{"n_layer": 17, "d_model": 224, "n_head": 7, "n_kv_head": 7, "head_dim": 64, "d_mlp": 576, "vocab_size": 8192, "activation": "geglu", "norm": "rmsnorm", "norm_place": "pre", "norm_eps": 1e-05, "positions": "rope", "rope_base": 10000.0, "rope_fraction": 1.0, "qk_norm": true, "attn_scale": 0.162, "bias": "none", "tie_embeddings": false, "parallel_block": true, "extras": ["capped logits"], "init": "uniform", "init_std_qkv": 0.0325, "init_std_o": 0.023, "init_std_up": 0.0325, "init_std_down": 0.0, "optimizer": "adamw", "lr": 0.00264, "lr_mult_up": 1.24, "beta1": 0.9, "beta2": 0.99, "lr_head": 0.00605, "warmup_steps": 440, "schedule": "wsd", "decay_fraction": 0.865, "decay_shape": "linear", "final_lr_fraction": 0.0, "batch_tokens": 65536, "seq_len": 512, "doc_mask": true, "train_tokens": 470700000, "steps": 7183, "dataset": "wikipedia_en"}
Each number is 500 + 25 x the weight over its row's rms, rounded and kept within 0 to 999. Layers, rows and columns count from 0. Numbers have three digits each. The size before them is the row's rms in percent of the matrix's.

# layer 11 attention key, 448x224, rms 0.106, rows 58-115, columns 112-223
096:511529499562479505514482473471474480492488522530547468516487526514526493518467471520496542505479505486508444459501509474483457482493490515451478510467498469487459490467532517485491530508541470471476507492492526557469468525493492525507479478489508549482512524441485493500486449548486473559533513517510521512516487501492476504484517500506
110:514505488451506477549493515461506523506466514485498497532550502489493508490522494479482490541550513443521476516539477480503494523542484467518539507453472526510547530477500490495463512511475529504482511526512495531496537532482473548460511542529495463503466483491509525514477529494497469490477528502534507474547474536494512485509528488507
116:537469493533531489522491505478510489479517502441455476477501505483481496509515504513515510494504491532508486462496433484487504518538524516472515486461516421503510554491491512504513466510502491523494480501483476504463512444507500474524501437488515487500518468455489448535485495482473527503522489515487523520480512518439477519547514536513
110:491501482507520487483494492488497484497504507441507478463531513517507520511486480514490472493478416489529472478502517504477454504470507496514494509468526484505548524484511538498508496502558512472469479506498490488476503496538503503509521457493477529540490511510476488536487470506517506536528469497512535526524547503476511497490498536493
110:483476480500521489494492543509521530507523464488457556551510480496526488537500504502475494459472466510502493513493539477484533464505504531539515535538522474531461537496462529507453496501459517478489475506500513470495496497518489510543556508492483468481523503501489498511513527505517494514512438480481494493491510489551506476441493506493
111:479522484486506483556526539491466483519506516526554474521509493534531495478532506439491504498503483488496531527487499469484479498455511507499494486498519514483487516550554484514520512495508515476504518503503504460477499499485515521494511488505516504498476587487498502496489509537463548489490503489541504457455477500539484456539454495468
026:510528506490518530465499499516442457461506473463483489485538457506484484482506500480507516478513501501529540494461468494496484520483556488442522494531514513503509514488505476453492529489479453477546472508525526509467486513536514495476473511566494550488530489484471459496516490488478545499490482486503493502493474457563513488500494522532
031:499457518500485535490508539461553512510546468483503531525468518482502548479546510526500523522505473466487504526511504510518499488515529497568530495486531504498497485472482524513543495514526459491525506453463493464509520459464517490508489463496475468501488515478486529500444523501542510488523506487502465519508500492498489472507511544519
028:495471514516533474468488490493492522495471515477528489473505508494464473488476510484515478513549498493481480488450501489525508469555493490494477507527504483516532466480494463521472495530508479454555464588476484503527405474516480517465547474507500532528476520483503510502528504505499491500487466510454514475478511528444452546485508517518
035:537549523498487530491487508513441494504469478474467499497507503513483512498478494506518496446466523552534512480486498490444487528470504504470464478486529509555510469497502489508479507466499492521514524454538540549464519492555489477468523531524510524434504470527483473488529470476510523506501490497545484510483469494508526488492506487519
045:510494517501516483492490496482527523473536511537523486502486511487516497464507502516498506575514487459440495539499495509498504483529511448545518499508477496490497527501487495472515508504492527457508512503475472467515468483458533542520506429510478512539516498481519533504485497526525495491480507518414515511475525486493481492524476516525
040:483468528519516476497461524463537508476515478512552493486464522498509483477523539524484512555497480517474475511481511511460510445534479465539478516536467492513503517489504489476503489518504499472521479514484491503526467465470489520488508476486474483531512510465522522528499483541511492509505475492441542480467474518455486536531507514534
038:525566541491484504534480481500503506496511462501504477465520482496497495505518501496479514462482520538519490468506491502503472568489476500432456484509541515526474461516467502515493494504497487516521524478535475529491490502513535505512496541521512506462496497507486450461491518479486532527502487551511499490522511486497530500500507475466
033:552564501489528524515537490481456502524496538468507509482551469477524494533493486457473526446515466442487533506526515489501521570457505490469497473513529530472494480508513470494468513503489515490522530465517471527463482489470520471501501527493545515491492465511498475489496502500483499478454504497489535520527533473559483477492477556467
051:542461506515543494502505528478547495500548492484530471475510521475476502532510491463458488521528462447467485481496520506505509507492488482490490488511481550479536545507497502499513488519495479448535520484462518486527478471475469516527509515474505478475514539466521480464456537508490510488478469495443509520490524492514450491506506514466
047:554507504479513477520529507522495497484543458488529506465517511503496478562510472489503480475488518496506500452537518524493488547483485536439492474530484484467517512538499488458483493510516506523497499497466529499510523520512519534515516503473523530457459514519487448470500494498436496509480498510504509502481511497475485526495501513452
039:489562494499459487538532496524482476486519476489476486472514482506495481517505488477486528454487517543508515481510504451506487524486526489418480487507553497513481477535480499526487510484511492532538528481528508551481484510548569496538490526504505512433498500475502475468504518480472477500506504505468504501512493455502511512496524468497
036:529544489510546471528509497516465516527511581496474490508532497478499487490526499506503506500510474449520523504509503468468510495471536462525556518447495524516474525485516510498484486497454534502491524504529490514457503515465509483541449499552509498535520470493502514470495532513533492462457506481516484554497501474549495472494480537523
041:463441472502468525474483525485517529500520482521506530543478496517508502501544502540526487541473505524490490498498490526547489464521529501539485503518496474506515455475501505489520508518523472542503448500486480455524534449503501505459498494484463473494493515511461517519499502501546486546528491504503459453534475538480476521499518452489
043:498539441519482528519526497500531504496488489485511489519516479480504468491500482463488509475503496533501489474458524474518505530514509501446496502510560484501502472522509505517493510482525433530524508468504519530471515494513549517525523545496520461421458495496480463484474537477489501506502479513479524495499464469474495496486509466479
034:490454516493525506461487510505513534516528455508492520472504476513491491523499534525524435488483510504501488497508505563526471479497499511545526488527492467457524487487492468463465513538517461472477490510450523446541484493499502531458518481483473529540474500547487524527502454515515512521512485526491489502475522546489503532515495500517
046:500495475506460491489538501473517497520472464505527531485477505535515468524542537472479527537478523553526484488477478512524490515529523513444467477531536490523508488520484473531476507509539489518543495526506504511500520462525548517527526515486479477448468490503490457491500542482505475535516484524498518444513471489477487561514527430473
047:520514529507543499501493448497497501511511548499478453523509506480497551518458496494506472456518497451497487488508534487484527512476468480547545543458482518474500509466485482492505479489465516493474506496498509494498497529481441504520490482511536517518547489486518539499497490505484529467463521485537496554504535483539506453475500547508
033:444470480508512506495493477500494498492483474522469556502476482519472509491464503504513469494476481500515530504529489535546505487463488528540493487531466509460533473462456494478498533533502503492497503521493466461540498507487500495496493494483477524517497524543477520532505464501549494480506527516499494495517502540472520526519491473504
048:508500543483555499499473444517498480495500520515466447497509476497484534502461501523510479467524500450500524515500534519503538481474508480544536512501462541493535503482508483477507501483488503504484493495482510485521481540488466510469493460509497530538547503522523564522513464508522530477473522494513514540482561522548536493465502535538
037:437462476493506515481488500508531526474484506522506485504456479536497535525501526503511518507525510510516490493490459501520536480497513470546500487530484537490518502482493504522530544542530465509503514500510486483508468487491496525489479513476459483510542504527472505523490485488569503490519512541536489491552503545465448502487508463493
049:483485539513534500528481438511425517492497528502495513536481502506506555526472524510511482469511496468511515526519492542499490456473485520558494505458475514510478492476499483472507500491511523501471491516534465455530497504484463488482492482557510538565548511502482513513523468537500546488483531506541517507514545502514496477500510504529
052:445520488501486514461474534519469500446470482521504488490517459524520485477543513561536496540508505516496520526467463511547489461515569505512515495538493491510511484483531500495513530522517472551461474504488496480525483505503469508456485480499460489554498497509473517532500440497546473507539520524488476461497491506435505515497487473525
070:550488447506534521480540461474561466505493486485502517490495502479461493495456481451447509477527462489477469505508526508506514495522469509461479518525491513482541496514478505527507494520508450456543549497477531494510480494503504522543518507488507473454468490515542483456490579476507520498504479492472518491490482482543459479500507514493
053:528509476485474483538519497513459511517505529526493563482486544491525519485513554483504522494509559487492520484523514505523492465481476512514485496480508542499455487510491481515512490536489559488477525494531451525473523511448518453482467506542505529473509498530492492511480533529508467484469519500526499503505457523514458516516516492520
044:507486484503505506486489469533447528497534506493450516501512528505477509534469509503475485480490485501527527486517508543495492502468507527510470500523479514480486494514472503462496513538500475505539490501534446515522546524482478493478531528523452554552540501472497494496545499526504489496466513528516533510502528535454487485506499503484
056:469490458510441472512509562508485490498464473501482520495511495491518476460515527514497519532502491531468508488496483479520453500493530519481489509537506474493526475521515490527500530533519511496509533531518465501506535477522525497489479513518471496515457507520494452487452530469490492507511482507512480471499444511453474519532484457490
050:499511523465523513472465472526526481485516489515478486474515446536477530578501519465528473483482459477559523495494490518515549487445508490519537528519481516499518500488483511495470492520508505536510485511489513483510443549513477532473515498472511505526575494508509546501527505532514501530479520529525515499545560514498517501464517534520
046:490495454516496504492513485493503488497512483473536539497468550494518474519512490512462522531489513556504511458489502508481475482487478496478438490493536469546428498510486504468505517526524478525525484476506529535509580478513547478543539534516501498457479480451516473482510515486527501537514456487489513457511478496442511525532524501499
062:457549487506470478476498524518397526473455504525501482482515488542527488493522574563515531546498534500531494518489488462515492472515524557472488501484493518497488466515523472501512486486512511504472523546538493509475491534507489496475485511500482543497496482496494502545511485488476475505469516512523489478497446492456514544521491468537
052:471507500462500483496476546468566528521510489507531466509487470505507517511539473500515494524465529561515484521452502465495515517466475473480494456495514493527517539475522548479494492479519521522540501475452531523458483459556521519495492523462515441463482498503489508499486495487469496537478497480494504547551484498501481538476527439480
047:542505502510494543543502490481523473506533537480523512491495492475551506546493457484496521540515447489474494509470496466520512506459502488485563505523509482522473535527505527522481485524477496508538539474514497477505497520523550527558492478521508478464529520491521458464497548485505491551485483502522475487525431494474470502519484490471
060:504511500513479500515553507480496500512486499522540525515466566497539497450482484506485511494492515530449485466493515491512496502547486490476470479478533485518461482486512477515496509501493496530538463476504491517518576467472520474497500496532505495488480495477523479496479495500501482502541486476486470470455443460479515529514512509478
075:436499543498453478512445512542522486505500482538503472472540478513483483545490488529502503481512533511515522474508479535507493493489500488509478505491472450492505469453513510515505512498515540524487468528490528494502422527543522507462487542459485509533540481495499521514527435508470479523518519550484506466515518523480524520499516509516
069:542502494490537485504522506468505470541495534470531502466522511508518491511505421494419524516474544489453464524516516506492505526491510527485491524505455476497475459475523519498475510503477502490482493507514491496477533514515506515506505508505502527490484518498475502480516542484461487481466462511483496511469478454552511531499484533501
089:493497459502503483510488517549486522482475491469495544507474501499517482454506502504480498503519517507494500495521507467477469508537466516481482489461527525526472532548487496479531455505464506482474501437483522521447555537505506508478502489496507493487458510505504511503486536525494518514490467462535470495487473528534503517511457476503
073:487485499466512481503533513469481511532510485502543543474494509501489472500547478468467513546521537476474468544513536479502537513528497495485493462505501507498522502510537481478523484465513498531494526498488480483491516454475523544526483540474495483462415525509492490491475506516458496481473501495488492512487493492575457515525476482483
101:536527504488505506503501468519468501493508503497465492522517534470478494488441526490519468465488499530498503474530517501534510477493487547479441513519508488512515465476458510499539448521517509492489476490511508540498502552516511428468546514491477539521521524497481506479500511491470502475478492500485539494534508500493500507499477539482
096:501474512525504519490527505457485483500514518484499451516464480497503499538460489511486499501509481506466509541508491558503498494534500506494508503491508525467526488530488469548527496485546479511516490543516467507523472458508546491540467523487552496492488523494509455484503490522488499504511498509493497480471514459502503486518516489477
127:511488479522497482476517537513501470461518507471481451509504488492491533507465483511536500487482498502523500466539479512449434462485465536489517518521496541510496497581467494520524526501510498490494492501501488514493488556507506534550480495450525527533484501526504518511469488517516508510497475485491504506500524483462531494530535502477
105:540520524510474501482502525505496514539508535528536507502532507486502503512533503504510507489482472486463484509462504476515555506497518459502495487504475486493495503537469492508500521477492483465476541476561556509517504487492485476533452525484467502454516496474516464496501518518509495486548485487467460506485494505469507512559503523499
129:514489492524516490520525499506537505475486489446501521503528522476483489521531491497500469460507506474516532464558498510490475500543527516499496484484506484473471464464509512525481471526529512475516451476496459536472520479509498506453522481494516489507538517431514529524467545417494480487464479461488501498536443505486492501473465501505
118:503484513494493498522465522517500502523503488516517506554497508496516516472542515550517485515510483515478525485498505576530518493511524433510519478452485496486517566499513473485515532503510509480521511480537525450508516452525519509490452496538512477477517462468524459510481496459512531506516470511535509484461508518495504484523498459512
135:513525509502503526519515476550498477453510514485469525494510526529470485513504499493579494458516460506488512463493478495492514523464556495524462555524542460519465502480493527467544513519508495490473492488511538487510520518488440494525525535554509470489577503456517490481486520466466483550531543489493524508526485507462493493503528530504
138:557507542506464511434494504460509505525509503495530512476543487509499486514523464468523542501459485484505502529450524464521521501474543498462530504509517509509474477534485516495481515472559500498517502490540493484485478515499488531513490494505490490461509555475503544516531530529537525494508474499505539516507527499470513506468509508532
127:485528493502488510504534523499508478515485514482446481472479492495482478464464486508486485509568466509504524500511463493480509506509515497500476545488517491459502484472488540490540479537490448516501492501532523504497489543485470464494515534513525476492510450454532520436534520478496460493485469484471474523463516502513500508447453499527
139:484495535526468505525513491499499480522487523510499490511474489479482496528509525480458498426477566511516497521491467485508521493497501528476513488490482480501493564539530507501489545488532454535475462492505508495548536474483554493515478486497465484497502528501517497500507531510511475495529491453469485554475500525488511448543485519490
125:510507513560470516484471519457500542549508497492521527504504494477522512506508504513479512480485461506517521501527499468476498527557435491515544476448483469456516529448493513536480443462510530515428494505451486476477460494492516496497500485433474482537519510485523528532517489477523500540510484510482466459498541519496521484445499473522
126:511509538518511514557488507527496454521475526491488549512524472502495504542509509489477476495539483473517533529473505498450517483488506500499538554489478531492538528522555511522493529534505476505509489506533479486497506498535473514513483514505475503490488492522524495489541531501482506489517504480474532510494484497534542506493477545510
142:508472459539521502503486500468488487506501511493525461521534475511496467518563527473475521474509510482503492512492441507491510529537520454500501483499501497452526488512535515502483475482439473468509507520487531473526474521448461483485515497487472493470498503505486491510473496489514472486501491475470485545506512469521542538508511458489
134:534504454520497498518535490473469492527496529525508517452480488514448494441462467518485509490519507475500477531518522468526494524482478472494485493479465541464516471444502472494505519526453513498480544493459490502511541524482466490556469518477450541511492475484509465470459539500541449511502509505481482475478479490500528476504503500501
138:490539474464494516539464577528527512504497512490510480498488466510534529473491439504486507513528522473495487499501522437460507473533481513512492502520483505515475558505501519511532541500477498509502510525512482499453482551533482518491498463456465466488505480501431475514501503492524509443505512504489511522506482484496473476501472480513
127:479505499486515474488495514498483499509503491491507461515533492519510481479470514534456504504547529506538494491480456512557495506515510536499495460490502499458498480513490564482486503562505465506511487510520505512492529556458527474448510519507527501504495489512497545506510498477540485525480558515481534516456503485510541555520537508496